From a checkpoint of a small transformer trained on Wikipedia: 20.5M parameters.
Each number is 128 + 24 x the weight over its row's rms, rounded and kept within 0 to 255. Layers, rows and columns count from 0. Numbers have three digits each. The size before them is the row's rms in percent of the matrix's.

# layer 4 attention query, 384x384, rms 0.153, rows 13-37,140-164,268-292, columns 0-63
089:139144144150117084130144145104101126159112138094133147159127154128119138119093092154123132124127080092095123149135141140145095155133151181028135133142174142139186113158135154126119117126104127
106:110124100109130119135184119110145150151104126113125143115119135117085146105090109124161171153101129155102123128135104132108125102124169177119166138134168168148144102159131124125115129122092102
079:126151165124132103158134151145124065118132126111070177098149126111165128134125114142150088165138145106129143150146114137089106177129127142153162133099163154146139195168118098156131132165128107
098:114152108142169129116076151141125119092118124182128117143097125104104126135123127163143115139107148128133149086129131178109175118152064102134140108089130142146141092099209123115181111119118159
138:125154148102098096104153127125185124145151130130115139116162113118123129101114180116115094139129157086121109103143134111127099130145133123106164118104089123115161141154134110149118160153119133
090:104139063149112141120102127142156090105125107121128096126129136115130151111111145103088127116166145142121118115115121114118115068122132134173089130118123121133102096104110128116164164124135127
108:149127145116117122125139088115144133180161111126138116143174100088164111105119140102118094165135128133122122133108144172129063158114109145087123101127147169150094125163082095147114103145145121
108:114143102133114126087117105149133142132103114124122138102145135100098137125157112082119133119130109173129113142114147038150142142109087134171131136111111102145122144090110163117122163115144104
150:154114121115145148129108138116087138118090143130151116127117127121131122165109129148180134130142134122126128130095151137146151086096117114132129110153137095104090140149147127083130093165155170
097:118082133117107166080136109146161199124137098110127138141082142114131160159131125129153153093136108138139128127143133086145171172118126119124122144125062143112168151130121100147141196101126126
102:112093157131144131108151107155115132151104126107122067151171167104122158139138103092085087123127149113090105121144131131133120123132112133133149136126132111160101151157137164124153158129104118
083:097095101129141114123086144141085126131093154144117141114113130146140157127126134132154130112086134112132122158130136113111105103146118094185138102117177090120126155155107104110156107132120132
093:129084103148086139044151133140109160112125144145141100118095126083121147125080098112160175115143111135142128111183176090118112036095135118096130145145107133113095126173109145117126126134124123
109:096116155156162139168089141131118084160133094113136117130102109133171123134144177105174129125130142154115164112139152132122177168122131081130117074151118136149108121111114120128155134136152105
093:134148103129088104157120145127121121150121133115129190082095123137139147135109118146131142162113147158123124099161130104168121170122154145149180125154151123109134144123054155119131087103064091
086:127127137157100123151103144140076150134101107129094176087130108142130167102112100149160121085110095167125134117131145116143114176153135162124149115130165156143200152141134135108165092129141164
083:169105110093111142159117142157131112101126124101105093101143111120101135116103112113136111136097172141132141098151114145147130094127153112088150118162090109153096173117101178098142119098129087
081:103117113132137134153102153131042126135132090159092158106113163126108140093113114124139153151123116145139158104110164144109110099125136095096142108082124139094145112116168127131179097125128136
104:087126145096115138130128123100103134120132153111093138111144093093089115114114108112153181091168176114119140109184102141182103097139101158106127138138125150117183099110139146100149147086109138
095:147093124115151119141134180103128150121157135108124146095127134123160161114139139117105106179151128155105146109132133081120135131192137154093137141161127147138165200192119132113114120128087114
095:138142147108129113127149101142132105150171141110121083126116127149119129155126158138081159135126107100158134163163177126131122123159135149148140142094135117155127152111165119182149114103135115
094:109107124137137139098129120123121116153139147152093065131112148138064152135131141082087115113129134095163142130106111108152109148137111109117136129103082142149116104130143153148154154178083157
094:146133065118138135126169114149135101131146144109139115125145143128112115099190141142144135152070149086094121112113116113134132152114119118120124165145123105116113140139109115130077126090104107
096:166165057126144163135133096173106167163153127106129123150092137141137132125127115123129126093124114088134144115144157145104114079102130141110090152118143125145125132167154129165129124131159121
094:124127139109095122108178121126119139124130143144094142087108125100125107136118124148127095123098170124129128126097167092126129165151132124136196130116143108124142107121105127165114166095149108
110:132097122154122121124156144115118162124068115121123138138081121114122140151113131131140121119121184167078121133109142152120153161148149095136120179140127098138169116091110093150110145155090105
097:130164132156168119105145171140127119131160148153113133160101135119141125137096119145110125103098120101073137145105130127158117139161149179112122159145103125143115124127154155145141114155136141
130:120145137075162128100134079094092136104110118119079142116161132184107146156082154106155136172110121147136099131149128164113110130088158136115104175154131155152140106095164114119136189154116122
091:138145157108158144111102103166115110139165093112078132145095101111169113144102131107159143148178129096129140104112134119142181132112096150120130119132121140148118163150126121154109093134115120
118:124146135123095098146136155132112108131087140174148160089165141144116127138119158137121140147097132143155167144146121169134123152169058178138132121133114128134130169109163187140157143102111153
134:155144133119126135112118116117152086206137153118138163127142132105112160088133158076114130164127100123098124142156141120121131129126153125110125139143111118128135146167129136130122129150153164
127:102123179113109157147129144108119143081165120116106088135088133129119127156141119122150113093121087141142116118072158122132123106098116089144132134154140113125101149123051155131155122136153111
128:179133120113117099132131125122160098113154160070124127144170142120180133129112127104142087117115116092105113156137165106111073147131148159148079099106152120109133142192115144137102159131126159
142:116109090110094100104103109090159133156105125156128123105141123120091083083122125126126110131138110158103081136115152090164097143141133112166127154086141084150081109116103136101126143104149110
203:088139150119064095102138140109178149137113148136132150123162115136106102136106123154120136102127147115109102184132077102139087133146138100109104124132136129169100105132109167104128133130105171
121:119084086104117119106091109109154190126160124137148111110107115116161136144123098113121135099153098127145082129146133106109172144106108093135112085096124099135162114144125100124136146078153141
124:113128128152137116137141114144146101138088133114124083165156132103101138146007125094106111129122151108119097121121156154102150157142090167083129161094154104189106142153098122137157164110131056
103:124141160124141139111107084144099131136161111146127123143092153135148150141114129113151155091133149077098142122124108125116168129104120119133127124119144156123115126172172083125120106175120102
140:203121129165084134094157076149086164150120089137140142113052132133122150124152138128130140130086095144115082130167138140160139086135134115118145113124121099094157114101149147136104138154156131
134:069107137190164123122114125179155101165085095134148147123090159137112137113155159153181143118121180089126157116152150132139142132100100099115107137106114140111118127136110123143155116110169143
099:189168093112103125132112153094125088136121105114097213090124149141178055124110141140133158162094139162107117103098110132140084163116131130146144128132119150139113123160104135104091078141098088
118:161145134131120101092085159102092134126140097103126161117205121158144180122123111125165138110154127150119136138138127153108083113116102120143118101098131168108191150172119099143140088106101151
111:182093132080078099125176143144152100153112105115116100111160086128120127143129121166138112157081158115104097112116135147107107086143140102127124088132133092160122136141104175120146119093125110
122:153154151129111153130135148133113075093116141170091164126143142135115137143127126120145155131138143110146156104147155088140089085190135126091150128073129145131129110136156145148137073100120122
119:132142142141114118157127104106116127069140118143097143116151068140107116099112130097142145116137141107132158143104127131172102133103136170063119126134136084103156153145160154145130130134155134
106:116145130104131162116118132139148127127105127108154134092088096127139174126154113104147124151142139121100114112155091145117121075180125146099125099161118121141130160139163135131083093119142152
106:091070122135145105146102140122110103144174151163137128130131117174143137171085109127121181117165067145144112148134137124127109154168078114118142139081123144153133122116120096135132128124144165
099:081116155108155161128136151138125145160136135137101096133118146112082174131171113069154101157084122107175129119149151110163102143123158118143157194143125108148107145111135125124128145164123150
096:154146094118116105097126121145180096107136144082128134116143124111160139128130155144137154096100146120132125132140087095134116154074095156111112113132192082112141168132099131095105154138146158
102:112158076149115156164137110133120139159141135123169132152129133088129114135098136124141124092147081085150102158137144163096158121071152185110112175150166125142123175097121138156113151123135122
061:142114124141108119107128162107130074073154124149099099146183127148102121118162145103141165157101125142140108160080136146091103122162118130148148072097093114160158088142150162150105140142092140
070:091125107102139132108106105160111122136158153120118115082103114130115142125139119141148102119130138133113102162135111115189128129160113169124168125129143138161115094138162135142153117117108099
067:099108094129114120109132139141135120193104142102082140116105113107094175124122137158175157145128093146113111150139085159126168130148141147135176135150131120150107094129122126135134127128121080
051:155145157166153136125094124152122120118180143127089118141082160120109076130137093128134134172112134147141131116114165079110118130085079164155165092098138112148108149126163142164117147171134136
071:108126131146131122116139124145101080153154158111095144143104112126146133151095149164136140144117168124143121153145127130128124110145113155142172120142151147155117120119167113142122085125082120
089:137116121143137091160105168098114082141123109141159131130152095101153104085108124138161131141119117112113161123135126153122133158083107133121092089137071119120163118156156123159098114141140155
065:122142092114117146138137143092156134090094117155096098140171147132157125107114143114100119148126114144102114150145123111097134078128120107153156125130140098107157150129097147091137137135173168
077:139114105123121117118063069134131135124139119089141133108156100140105127118145118148141147089137098144090059137125120146108099201104100169096080124118126123104162093135163120128137140159114122
074:167140086116110116130137140071145158137073120129155131091118102123124111081138154092128155131121119106120098118104120118138133155132096116142117169130147113149116140129058158110165119114143128
131:133134174127108143159127141114124154106140134106132089156143104104123137109114097146131119114141146119130131116086128131125164096085155161110124081132118139109131130128155184121150112145105159
062:181126122141122129140109107121160127140116101128146178112143100114141103131119139070110187083116098083123092109106103131145103163135089103128099139110135162169131140142097088166133106101157141
066:103082161131145102126127128120129124148095116168169139089108083109119109169103139102149128109139076115115099124188118134150106124140153129112160191112147141130127098124102069145163157130101118
058:102100148149161105126116117164175130153152145136130131079121137127113145163129134147161070094157119116115153138143160122142190156117167114127160096142097086149118102109112125120140120134113137
067:173101148137138143107134074131184084136104102122139144099172091090128126137077098115085125093148106101153115129162123113108114141101120088098121123142149101133132170164149125159179151104120112
071:138097132155163121093140132099135121118129103138137128146130137100151138134163131100128157118125102146126129165120128109156129115123086075107135093127141076136095170141121166119127160151137129
068:143146117124093131128110151119154125111166099083125118126143115149146105125154116131113129172140148113130118114106116123129105173125155127162138091154128127110125134126110134126145139137130048
069:119157142149108120130024124128135156141127096130128163106111102139109143120149129144143108113157121114133141148150167141142128144118141088129143152133165154136149106102136101132124087117132122
060:130101099131087082128144144153172106128135148092169137155129121101105132142135092152108144133081134108136148145144135134171132118130139093130143119130143107149100183152136109103142149086149095
065:130145116108131148127150111153095095110156086133168119130133159138133116149126095131081086122107148135160148143099198177090126101118133116132101118119136146121145087115181113119138105112155138
085:116107124104124151139136152105119078114146105106114146142121146102099113114120121120145135119118194114124123105129094135162153103126106146136136134125150116174154102110095134151114126110127113
086:139097134115125111098112161106142120137113095120114114100126152114135188129122145118136134157141098163110182124120111084145109107139074099122155134143127149109141156152151172116120116123107126
092:134106112122122124111097141136106144152116092123126116141079127174140131156128124126145145126149124139094153115133158077173143155141142116136106170079151105126142140138110080101148134115117119
086:123108143117150163093145116093159132108150112147126102119121106142106146102157140068101083136143135103152152165099116123182134167137094121138173127069139098130115122104123112138126137158105127
098:113144103151128114096185138109116145113121141131153113144142163125099139116159107132130098146105156126112117110091150154130088156098140137084102120170104106116135145105157098119136125087137125
104:133129094139114134128141085161090123157162144121106148182134154122132145131115125158124124073147150102119119081147143151092126088115131106138108169126126140136091115138177122176119113116196142
# layer 4 attention key, 128x384, rms 0.153, rows 12-36, columns 0-63
053:106111089130124133093109114117130150168105090110153141152159104123140072114133117110138122122105103144130114150157136121160142082098117133076142139109145120115102129110117100116115147123109136
062:168157131089129119107119129140134180148097136139203169113121137128117100134138134127122121131148171124161157116157134129099159116075092079143127166130147143147121137141133105141147165149134112
062:131105116155140113156137125130179085061152108159157166147099140113144103128109114178110145084124128105195127131089148100102108173114120064116123143121158105121128162115129126136088119149158140
045:115112103127169127120107086149137197144128123146165135147143151122119155123141140126072166108136111132132113154164135128159139082140162171131136123129143130081139105114165174116151107150099153
050:148132106132137114132103154153134191139138115118142098144097132098093184148150111120124116158132131127112124117102150104106124123144134103139133123129095154163118111157098130115095111131127108
058:128147128141129148113163079158073120141118137100151103148138166152125098086119144116117127127173122115107124145103153153113106123113120167169137120133151120091133099127138161149100139115127106
060:124117156111115127156157159143111151147145114155135145149179114109119117142104141107177073133122161138106072115152097186169095112096117141117135117130101164127124133138102124127088095120113166
061:103112132153123126123176134130092159136111079117132127145133099133119136114115115108121148133132138114154103139152109166142128173108155128117076097118133124132131086094111123128089108121169055
066:124139153056114135161134149111140146150150134145134159119103099130115148142114139132111106124125092119119106124140084120136103102109102116137133177151091112150161133132159124114145118140107136
077:155131134141114134119117153089141109109153138128095145137140125144148142123155133141135134123130093149112126118139156140139151121144108121133137115122119146110142130123118131131204143103136112
069:148138134093128130110145122124108114169105100114128150075115145129144149130129131119137103132149156115122162128119160098152141161197133137130141137100108126129128109137122090131116145122154161
055:129110113136089149140180143133155096108123151176131123117104154145126122137128122141097153164122135146136114156100127116155158098110101079189115146140145122109122143123110164110060147153176178
051:121151076181146135111139118121102098140130137115113153173122140152097113107077152093124148152094112153128105144118159145137112129089159119148104154144159139140170102120152159119130106187143140
066:132155172137134104176151163087112117095136114110126132135167134103130124138109131109106112148116111078132139092083073164109122167183062103137105118105099115134130141166136145116134117130114145
067:146160135132113089121126176136131139137124125101113154090161114137130115140123100112086106131119094096133124111152113144132106107133088154107160106149113147171107136168180143109154128135113125
063:141143135155175120114149113124141202148144111158092115129184106125150173120129158137156126142137113124110124160146122110127130139116093190095126151113125140128096169125151127120125125117146132
067:116138165075100156124150134133142105123109103108174198124097179112085149184125129156100134130131158117100154132132165146119178170178130093119133117082158130126137143085141131136127135103156136
071:118121136083109140095123099128122088103127133154110093124138116136129090125151106110135150102138121112138084128118118164113099115132152138118119128149122127096145140139143092129126084123105158
069:148138095069106131135105131130096084113150104134103168115111093162138095134112151143142125127128153157109127101142137099126127147149140132146174140090135113158124096117155134103122110129130145
082:143127121058116093135081151138116114118143118135090127135106133100125163165077122156097149139071135102160162088120160170115103118148110102133130145098091155114109119161159135143194111164104132
071:174115119144102148154146111107098116137135145101129131119105120128188164081123096111143192144146164149138113105148103120148109117113147135101142099201117130099156134164080096137113117130127085
103:174105120135111105161124141129120058128160091081169107152190134124130136099093113150127119133119142138118137151082110149120100095083114134137098168170165125114107131143128159143163101106111062
084:128116127117059136152138115147107131152109123115140140122127115121111116143089110150063168123138135130116127103138121161156125133143088127106157101059108127129131168112125132176155172116141126
107:128158136107136137120147094117132216156111142095133139102143126125115145126084078161116120184109162116144145147173135143142152114131185073128115127150141119157115149161123128117154064109139137
106:119098113174178134130204159152098121102127130060122140142104151133114101153142162117088154136127116093129130066146148139098142100109161110136096146129115124132134104138155117133123133174143168